From a checkpoint of a small transformer trained on Wikipedia: 8 layers.
Each number is 128 + 24 x the weight over its row's rms, rounded and kept within 0 to 255. Layers, rows and columns count from 0. The size above them is the row's rms in percent of the matrix's.

# layer 5 attention query, 256x224, rms 0.0845, rows 244-255, columns 112-167
size [ 81  82  82  84  78  87  77  78  83  80  76  74]
[[ 92 201 145 157  93  81 113 124  72 123 123 115 128 139 128 132 134 160 132 169 129 139 165 112 105 119 159 168 127 150 184 148 157 137 136 126 113 147 162  95 118 113 117 139 137 123 133 150 137 158 121 174 143 134 147 123]
 [131 129 103 147 141 127 135 102  79 186 136 139 102 105 130 138 112 148 150 112 130 126 103 117 160 144 113 115 147  91 156 117  91 154 119 107  91 134 130 151 168 122 111 154 161 153 132  94 117 136 122 141 101 118 127 163]
 [140 125  97 130  92 134 147 123 110 164 162 165 101 137 111 144 116 108 106 149 130 133 146 163 129 113 143  97 143 171 113  87  99 145 105 111 158 130 108 125  97 132  97 153 116 109 165 134 116 113 117 122 125 124 127 142]
 [156 103  88 121 143 138 180 106 100 112 101 128 146 109 189  90 118 136 128 124 152  84  91 117 169 159 148 138 134 141 141 143 136 101 103 137 137 145 122 134 156  89 174 183 131 119 120  77  91 148 142 131 111 142 107  85]
 [120 103 107 136 142 119 189 135  88 138  97 120 121 123 157 154  99  83 154 161 142 115  84 118 135 116 134 136 133 122 128 143 141 126 109 123 171 131 148 133 159 121 147 130 130 143 140 141 143 118  80 140 106 137 140 107]
 [138 133 135 123 120 158 151 110 130 106 139 119 139 106 108 115 118 159 148 111  87 112 142 147 136 123 121 139  92 151 150 123 114 140 163 125 119  96 126  90 154 112 139 135 164 133 118 130 111 132 138  92 145 110 164 120]
 [129 148 125 140  95 134 102  90 108 147 108 138 115 125 117 125 103 169 160 101 156 143 133  77 104  93 103 153 133 140  95 122  93 129  87 135  88 160 128 118  81 114 113 128  88 154 147 124 137 144 129 121 119 156 147  78]
 [138 144  90 128 115 105 104 124  85 123  86 199 181 166 100 104 105 121 120 168 137 124 120 122 142 127  93 124 103 141 124 158 149 153 102  85 116 141 127 114 131 107  97 156 132 128 136 160 111 171 129 169  97 157 104 102]
 [124 147 148 112 128 152 109  84 151 118  73 130 153 123 169  98 143  97 109 141  95 103 137 156 136 156  62 118 110 103 136 114 128 147 153 113 106 103 129 102 147 116  99 134 135 151  84 118 142 124 124 136 102 119 118 111]
 [156 114 137 110  94 162 136 104 103 166  92 118 116 120 115 145  82 120 145 130 173 136 111 155 108 158  90 110 181 129 119 141 124  99 145 145 136 151 135  83 136 132 153 164 122 144 140  91 157 135 112 135 155 111 149 138]
 [128 151 118 146 110 149 139  92 106 117 122 121 108 132 169 164 155 168 107 185  83 115 125 127 182 145 136 126 156 134 122 144 126 149 124 136 116 131  85 173 124 111 136 121 153 127 141 118 138 130 110 138 138 138 132 111]
 [110  94 105 112 166 133 156 108  95 100 135 157 129 141 115 141 136 115 115 103 106 169 121 141 150 143 137 165 134 125 146  77 138 105 137 128 107 102 142 143 132 141  83 112 104 141 136 177  99 133  79 143 131 151 149 135]]
# layer 5 attention key, 256x224, rms 0.0918, rows 244-255, columns 112-167
size [ 78  76  83  77  85  85  80  77  80  71  83  79]
[[137 132 108 126 153 135 153  69 158 177 133 120 112 115 166 117  67 131 153 146 178  87 113 133 148 155 128 151 149 110 134  91  83 146 121  96 128 123 108 114 142 117 178 121 162 166 150 115 111 151 138 123 141  95 146 133]
 [128 133 128  82 113 116 152 102 117 103 157 126 109 101 143 115 177 133 110 165 119 120 132 107 135 154 197 127 115 114 162 123 136 116 119 166 140 132  89  98  91 114 143 107 147  96 133 152 157 106 109 144 132 112 136 137]
 [125 135 148 137  96 125 154 195 147 111 158  91 182 127 154 124 103  68 119 157 130  96  94 166 112  89 124 149 147 157 168 104  97 104 126 147 145 120 122 125 162 142 117  90 142 139 122 101 111 134 107 144 103 130 101 126]
 [ 74 173 120 140 124 117 125 152 132 131 104 146  97 114  90 112 117 139 123 142 139 172 162 122 114 124 127  79 137 182 115 155 133 101 119 144 115  96 113 157 114 164 123 154 119 149  77 122 136 109 137 126 180 151 150  97]
 [150 125 161 169 128 145 101  87 162  85 139 133 161 130 110 101 136  84 158  96 129 153 137 118 126 146 135 116 106 120  76 141  99 142 105 186 160 147 123 132 145 119 129 116  91 151  96 149  98  78 134  96 134 133 123 151]
 [ 99 128  97 139  81 120  97 126  76 137 123 139 128 121 120  99 110 124 189 144 197 149  92  71  74 111  95 160 125 158 108 172 134 132  94 155 131 147 158 141 120 110 121 119 151 125 132 131 113 141 116 153 132 106  90 123]
 [117 145  94 123 116 121 172 144 137 123 147 108 132 100 102 127 118 126 140 112  85 112 125 201 128 122 147 143 131 140 135 146 124 124 168  88 110 129 137 135 153 145  79 108 148 126 118 117  95 148 122 166 118  69  81 125]
 [149 113 145 145 147 148 141 144 157  91 135 150 154 150 120 117  92 135 141 139  71 141 122 123  96 126 140 116  85 120 149 127 114 133 157  66  96 140 118 128 134  96 127 124  82 115 161 136 118  68 133  84 164 157 173 133]
 [151 122 115 162 117 129 103 123 108 155 147 147 112 159  85 123 166 120 116 130 139 140 175 168 125 130 138 118  61 134 113 159 125 127  84 120 153 186 131 144  78 177 111 125 130 138 145 142  94 169 143 168 132 167 116  99]
 [155 116 119 100 144 129 133 174 125  83  84 101 137 114 124 141 165 114 141 147 140 136 123 130 108 138 126 130 154 118  93 109 120 159 107  88 134 115  98 187  97 143 128 116 138  85 116 144 127 108 152 142 144 124 150 106]
 [108 117 130 134 151 139 125 103  87 109 143 106  95  62 156 114 133 141 160 162 111 146  97 174 144 120 139 144  79 140 136 122 156 107 110 119 146 105 121 125 112 190 141 122 144  96 134 137 134 149 100 144 118 124 126 149]
 [167 113 154 165 136 134  92  96 153 143 125 164 139 133 139 118 146 112 133  91  88 101 151 134  99 162 144 122 122 110 145 114 110 125 123 160 124 126 117 147 132 110 127 103 150 135 120 108 131 138  89  78 143  85 159 127]]